config = dict(
    d_model=128,
    n_kv_head=2,
    d_mlp=320,
    rope_base=10000.0,
    rope_fraction=0.5,
    qk_norm=False,
    tie_embeddings=False,
    parallel_block=False,
    lr=0.00798,
    batch_tokens=32768,
    seq_len=384,
    doc_mask=True,
    train_tokens=137300000,
)
Each number is 500 + 50 x the weight over its row's rms, rounded and kept within 0 to 999. Layers, rows and columns count from 0. Numbers have three digits each. The size before them is the row's rms in percent of the matrix's.

# gate: layer 15 MLP gate, 320x128, rms 0.0627, rows 227-243, columns 0-127
# up: layer 15 MLP up, 320x128, rms 0.0627, rows 227-242, columns 0-127
# down: layer 15 MLP down (transposed), 320x128, rms 0.0627, rows 227-242, columns 0-127
gate227 096:517546525487480495592478464460505416562523501419425550477444551453494534450419500584428532407547513413496517548433534522563468444453527484470391513436401499506455516624466527483436578512524513592538529557587580498450553424519545479476611446498628502477490460543472560484452479516423533455456475520543529492458545543505535557505565558523436499455506441533472451581555505459447520447492
up227 100:484529509458517532512433432489453508548495468553512457394545412471588564556468496501612506503544408528460518425453582395490421482539453398490442454556455447499496455530564486472525535572466551475473551573532515593512607449434462432580455457482467621569523460536548511530479464498425534462504468471512530444525487466516487535544565529506508539512518527559457441639457464502426424507486
down227 104:453539553536580457612550503491524526478473530572488457497510418488499545506600575462480439511522550570593426434532511397475390509538562514529545483449516407468434568523460451471589515371488481521548531441550533516548510514459549483542568488507539482502534533420512445511475497475450405415516501537542486417518465396457503491464418507538523514526530443509454459592607582434479479505459
gate228 098:445507621423528437435486502495494472575520516508590494535584411452488584530501541476470543432480547524447454517426485454522541440564505580485479447542554443491486500559506477434491515559583561456566480599449415512449404471481440546478489514413490470516483474450504471489437460543466511515412538528477572471538552482491372511519529570498588520475650481460465452432489488526421533474421
up228 092:524459529372487514512498437544535500574454544447486465533479438488506501540519429485523554436465485453556572440579477514541519511561468472542456495495458547539468442439556504504440529459444465531477556440518569510462642428503521459508496591425515490616530512560450566552509477425551486460538419459452511546444416489576458438549480542512522591635504537482443482486527451581524637518514
down228 099:583510522475499535404485536462454493490479518444492566520507506511485539441479404349528465586526555552557549599422490487581493467450417448532454565426565545481493534501471539477439546524520454547529442447511436532466546443461397516486495525578493577527530545550572432502565591484547460369523559455436382505473497604541558548456574508478448512491486523526477467515495445524500532472462
gate229 100:557546573482517535499524530553522525519498524420557504554476558484492482429493523556521502492523527482536450570558453438439450572523528489445447377458522560463484446559513530531475566516505562484552495520507501431466390557399446527524503470538526440473544441432489490457447488371561539564545427406458461444448444473451430459562473418536481446473661498490486383546511561519470523527574
up229 097:540438516466439402517481617537432559463470427487465504498497513460577518552413566555431543513531524421541510564587478523592511453565498477533556402611496522478426497507424590490493441464483501542494475498554538435449530434507574486491444462529475594528491586457438504530479500459504424576543440481525544403545467476540514495507437475569440493433608582477503448501585484521562513551502
down229 103:517552435486476372385551499520572424533469542638495481473453607542530549487498441508505448514586519514429498445459518486529561502438512584419581456394530575517532489561565505459533477478431459511503525527392458467446471550477494497511538405468502527457480422439454510532382462476479562506579508497515549523448467545478512476515501541518562582490528474504587517458421553542493528402486
gate230 093:518521555566529485506516525537564444471506437592521428552488586508365502362473522511597522516437549583555513477500429511394569522497552571498582424438469508521503547455458528452442420430523551529502497489480567567523462501511552525525429446452604446507575514476440575487478460555480525469594510553545507466449503455506511508496524424480435548485547567586483453541479497510536493377499
up230 092:457495544547555475470429568527492576504482536435478527518463573481583480485461566426484438450584561466416425580487470391445508505514491442600462524509385536452487492499475475453488505535512519529501446486455573461392526519458617470579415481414471537462556496534464550508483573583456460526583476416446520525483525556548511542502518515472485506464520486598411454435458513558581521425435
down230 093:469467474477436466473594494521511492394500413466478461567625510487435504473526486538419504539516457504459460557497560582436442491500476541555492473514598481422534514486490518541456413503490462437490575513498484572457525569530409428465489430447431485514504495452447447492488371432523520527535449562559452491546558475527557397421552445459513444485467506454603598597519571503422528523474
gate231 099:550560517559429509517529386480501546455465560435562478495463466484431485552526501434482449473515586417507461486556532520453472441431562569586463410523465469492521512481538473550456554511482589510566522581469484496579562496528554405465439455512578605626539490560450544456459595546440495489513507503486417524471483515472471523391477444558504531560457392532544535438436491411527526518522
up231 104:540473436454513433458441470467458483515543537438508478563494466521472487610480419572477543447460535625398434495442441572533486528417450525518449453481505492462546562397549482469484531450575581437516515404523512436493457487521488471536462507430517464427488483500446479552470500650527434450600421561576542525458524456500544460473492546412521433541480597505537439509521558567516527492455
down231 102:481452560498539528499498453597498582544490501489444471455470494549516506540545555563470460528513525520526425591486486476559503495451548464466415446590478468572539443536469500508496551462471576529540564487463518532538542468459496487513467497475623433499362373520531463585556379492475494500585463463416525509467454457451624479407544489503504551445505494553497498598378496470428550450480
gate232 101:452446500516468534401414471600435528462465496430468584551460523525519443552505517452495545477437396461593570605498523495478444505550447539455553509520548519575447487530525544382489501420408554576546446447456475509551347434530490529568492511480417473490441549473432517495523514502529486534441548507498519444510539487469417522441476589445463487500520480444509419437511510504424523500402
up232 099:478523416523444540490543525525411421453501457452535513530503560598458543457436568536468587488513443440443461461453509588494418434546473513586479545512569511499500562487499499517477464481498392537498567479455474548568585612593473467491525526481454527546513515560507464513497671455547508525490535566583570514541463596430593490515459431486532453532430495502436503518465422499481437550458
down232 098:478432596383554436501476574461479513490564521502485467465512423383500496570496415423445449488524515546502423456348575494456537523501528523514425511555460573450564508483522550509491502509486460504547566552542464444480545456546543417488521466507514500512530507552481545528511413538448537430458524445506504517508480437544535443468475462583540636443594462595537562584424488506555426496491
gate233 093:493559451563500428522401445466602430450491417452556466527493515510527513469506522519482558565472573504477538449449466405591535413478451462549511432573398480476504556534529462486444492523527441497452483588493549513520508476473459457452457482510533436478571528552568430543486561344528503520461516461563551550589534479482510520527567568589526539478538581480519457452559367417484482527476
up233 095:494467552566479537496511504519549489597389506562454553526468492549539456495592467428493461540453553479485446454539494539484421457552459526492503501486487574519517527453470464488522423545582462486482507530493458522535559546506419622408552441538558427378490502543513508617497585567514359469529527560501549585479453577501428440476495564476502399473535501599546498520492516521511593556524
down233 095:469585510484495561562565538491472512447507494444506569462558488494488410500436543536494541439594493519495497541503463383443473483408523404482444451560488492507482471551507365497526549557568530474499445518470511500554504567486513508539419509429407365475483440559559506393521553453471482511440502534527578468505511385571589493478498530500472463488451477461454481553534389489423419424457
gate234 090:501484488475515499479497464490535481450488577430491563489507507563556506522475610470414573398460558386443471501502508515513535588594422485488581491509499593563525457496522567449584390550400570508444466412581640497486400520479462410483518453457506475523539491504544546505486517512484534453540476502494499472537492542513474487540418471586454492517580423507478513608528490518408555533534
up234 095:500608471410510525473474482556520467498424472499593481548530464505504542502503462524541453502519574482374454518515514544431524406599533427545544501484413522443504524435465403543474441513381495435420462518456537507486409582463445493454501483485469390497399560421499558486502588523543534546388497605522541468546479483516604516514440454572499484489481477536498480519474521508399533498494
down234 097:460425485520406521378418447498544466538577527486501511537495528454581478407471526500414497402536489431585526542407406567452548569470436536509498513460466464516543479554476465428480509480472547531510406491442524461516538485494522397503522475466552500539551515566412496555472458460565473541511540433633553585524555527497466522572440492589537557556528556578487549476543511420511546454519
gate235 098:471389492462546543505569468487444428524601451583562507536542387588522515518519516563484486491379509575564474573521553461453527532429467489511579522402520446536538560535514498436486489511474589550522527478509505523474541533488533484505580473487476609549582508535530489613528434499446549584578542455523402521475458503509433391499484603472529505499497417526567505529474492482558537427499
up235 100:503525506488546466459586469529422389473511532490548533529484492574524582501525566530518442561557479597518511381515465562487477492539456427537545475520526514473600477536507436504531475374368536522505516521445538456485505522484525468479454488522556487495530557583425446481532406500547456464567496524583415541509490560563486461468600607641498555463573523440544469553458492512522476506578
down235 099:481494461529499491528483405471640500617513512518505414523453490470461596533500520516507498459422456453502526498486491501517457533477489487409538494529494466529538563495494463531536488441531539455617381464501507436549431562559353563448515498469491431542538590539476529554530443581596574511497550502446509457444451504510536476561521548446526397557511507516477411567463497415480587410524
gate236 111:475549491416498477583539553490486495464620419524526459529538587488551493436450555550375477512541506503475491482501575459462428372474398469534434484439487572390528519501454509478486542541487483466412588569489472483485516501418478552520421439541438562487466570467436574533446552510578484537465474504478492485559440479410528494556536526533591639472476589523525532484536500463500500505503
up236 107:457517474555492511426493455458492564489429509506512487503553485510402383498525411474488430510475504480419505409386623474551403437511495529437450488414474486458530497571489479485509528489487458523496522551557581483431469481504436506394450492439572493529431441541576456445577496472522480588544461588493567444562488521561394480463560482519482506527550486445575382533461432535502540459487
down236 106:542443511527497443551484496511439548533528542444450483564516476456491536472470483528502539434436560534485415511619524530428433550444514495532434548582559538554451477462402432572465482478535541404469465492484486552631486511550500492517561526540519620473554538521454554492488484589505530393509559396528457529513588480478613563516567461442531489517497569589523539585416510446465471464498
gate237 092:497501607461512435487487529475468576420442487529539537611462509501432369541490575492463453459514460561452396425452399487560458442473468486560419492517519540484430516520550569515545487527483494406524470517546542587553514542491508464569460491475438558623490508511556553558397461567505453555505428524461498474517493529541476476441437474450500579462461500508499502569404482471509468501637
up237 101:595437433490547506512397537421464563553545429449459442477462514449422502504505473479392527450482453553625498638450490568520497513548450481466372491582528480424521552479484546482532474451475455467519530536542494445468512441529510489452517476436569616499428493454544468519517577526468469453459547451451475443536513545473425475454508428544395502572511442561557456567438532524533508537491
down237 098:525549561504535510432504460505628550483441549502535491423562463502547504533432507484529439509559547424403451431507480426445445470484541402580527521422497527573541507515553480490527505470543621458417358489488451473527512503494411580604459535555510456533479540571462515473430466486557488556479407528491499516432455426555506499607459530438590505496474493531458522548459441481445498556512
gate238 101:468440460525591486525472522586543478568588425476533475450536516431448491426544417451425450477491498593468465484474510534458428424445480411426532410462590488479468494469514537511451416470460488419490516443469554377552482552433489463568493570450475498500461543497458496485517550512409554410585561390486417469508553520521504484433436479489485548482468497476366424483501482487561508489500
up238 103:495530498545432409544474493542456503411549464466487599463585418517505552426537473425511541516470622487625499422440462458537489414501509524440468538523606579565544418427551471455500441522512551483434564555545529506417517490507533514446515572503474538504517527485568544460523490460528518570516519602497546452515417385458483469557513521568550493523522601424548440546440461505484476480507
down238 102:454476458500447524440453508401483502543473626506438491455476488568546507522479600507523485503394623517517521492581519387446561415550422444488444509506559517461512432490467567424555549453425420542394417504459582500461506557473544508484607487542550533490507516488471502466488571468496486500463462574582463561456454538386440489481527444533460493494545448503478506510462470560539436578534
gate239 101:513502582477399540553486581445472511533605499534505462511492512510382497408504552527511536564562486487481510588369503535514484525452517526435430580541459570553573484560477512552495471509605548533574580472478538520445461470450482449448466470512523515517552506476451527495511511574468518565490497491497528507602543540496433450444535579473530545578619514532357490403541550413538512491524
up239 101:458476520369420487490462461539454569530482421567516502520499550415438455354466526552562476487454462497444454590466439549478513475468490503468501452489571495519447553534490500540460422519499537503486523589561501546492545487483452434426474530579479494552512487509460451548551525472560527419547574390518528551473542549380488442443439426460477552421511508541626553542488561475500407536540
down239 100:520492464499566488502494564435483567423539507534563599515547502479573455490480506539536481502434545448524426484448398437460468533591460541400482551476500514566499561473460510448465448476495483527605392530555481417473578553512550538418514518498493584491455469487492458445505558444480557420562506455504508462543355449559489568451542544603594506469459490553577456494516438547590532544502
gate240 098:494463446433479558532460435438436499522448344582384410525478536503560597468493480479500521533573474539610473517551536457477548569585523539507413494500479462452514535488538473503504442534586450483440607457544477509527438507522557467539493549457590513472535539471537556542476559498399545469580638506470506475506593533517503473565530466528425451458462551531466448451479487447440513509477
up240 096:454548381579498461495490473585535534529513529458463442436533423529448481440448527562439457550482511545548445487572548515527501409473507502475533526419548502395549524482544545546586574447541579536421509526552568491499551533519401442530459471426609566510494552531483474510498437528463423503500405486490495587502459438465478588530543490532558502394503537465596445432548556470581541504523
down240 097:531518449488494612389469588411492449525444436536614454481498385497469494486414492472456437414483364503489521601517475543617528526502521500521568514470516474458424470537506463511459545562424545513463528494486459564434528453452459528521509568555556414482471479441526506516460541499471500601516559546572513448497538403514518529547477430559563503476556516471433553533532446553513547426529
gate241 105:528536596473457513485440477653527524477445557462457514456471494457489433601477575562477411397487458393499489500479493488617450499508492562478582508488528548484493453600426486523535509583395493511544573535431500472513488437527404495509507465425507555445493529452521554510480560599424469518429472428422567485527512449520555440466532466578528526492577536513534452498457522528518414466491
up241 101:515510522489517565567473493393506499579523526398596547528530595527564484419528523411484624557542523522498549472502439486519499466499549538551505436483471421429473560396566453463496529560493443485520513507466517437497558530602481529523613571552476454527556497550464488534467604557510567503520467460593478511399502548553529571473539557543511570603505515505480408542518455533497420492472
down241 098:554584561481507492600531616508469511616543547536439421483570457513501478510469542458499539561507447483499548513454474576493527516425435453509566595516542494495541516449524484447382531467500506453532470501540498547514573541411530600428508626537485539513479435507498460535562539593507430567531471489512474549483390546574560541465417425548456510437451446467547480517458496519609536500478
gate242 092:438419597443519502509515564578552517479536550514513516504526518520448535546454530572596488556530458534501482491542485520508538487451567484458472444528525558482553569457533531414534455535557517494603523554493449536518493505557513484582542542538560432519569530485484469398485563572495556510501385614379581553460470468469556501475438487588527522564605427529422504590576474547510423479541
up242 093:562560452512447463452499591455545590512506612491518533511422528374462485474560525495569454528526563530468428487475486434495540418535560524609489546432460447493445523522522461579462534412606480572502529550568442438475536551548488493523430483470557456504500639451467456521502548501497505517443495543441526411552553427613515450414521471445520519468481512538499485513393448494544468505498
down242 091:524458527546612469463554459427462563598563504550497513513533422490449459528584591516476540512517442478540441538466536552487503537503533534470574509431393565507562420607435453527440526515432572411479474481442452544540550458526530507493482537560465473582492454482505523552502534486562515502521522513521495530449547547473441484583505546506458549420576525526543425477577557482406664567512
gate243 111:528505563564495574640413543504500440542463421556545563497392491418478512536578413453522600498470597574544480495458530464513513487556564472492535533530536501397488465487466512477513578548439591467624497587503544492463489495462537467541414426494478493460532497571398461459436474490470571426523430545490558508514503414479438552417533450536507475502440472485499499464454455497476466459546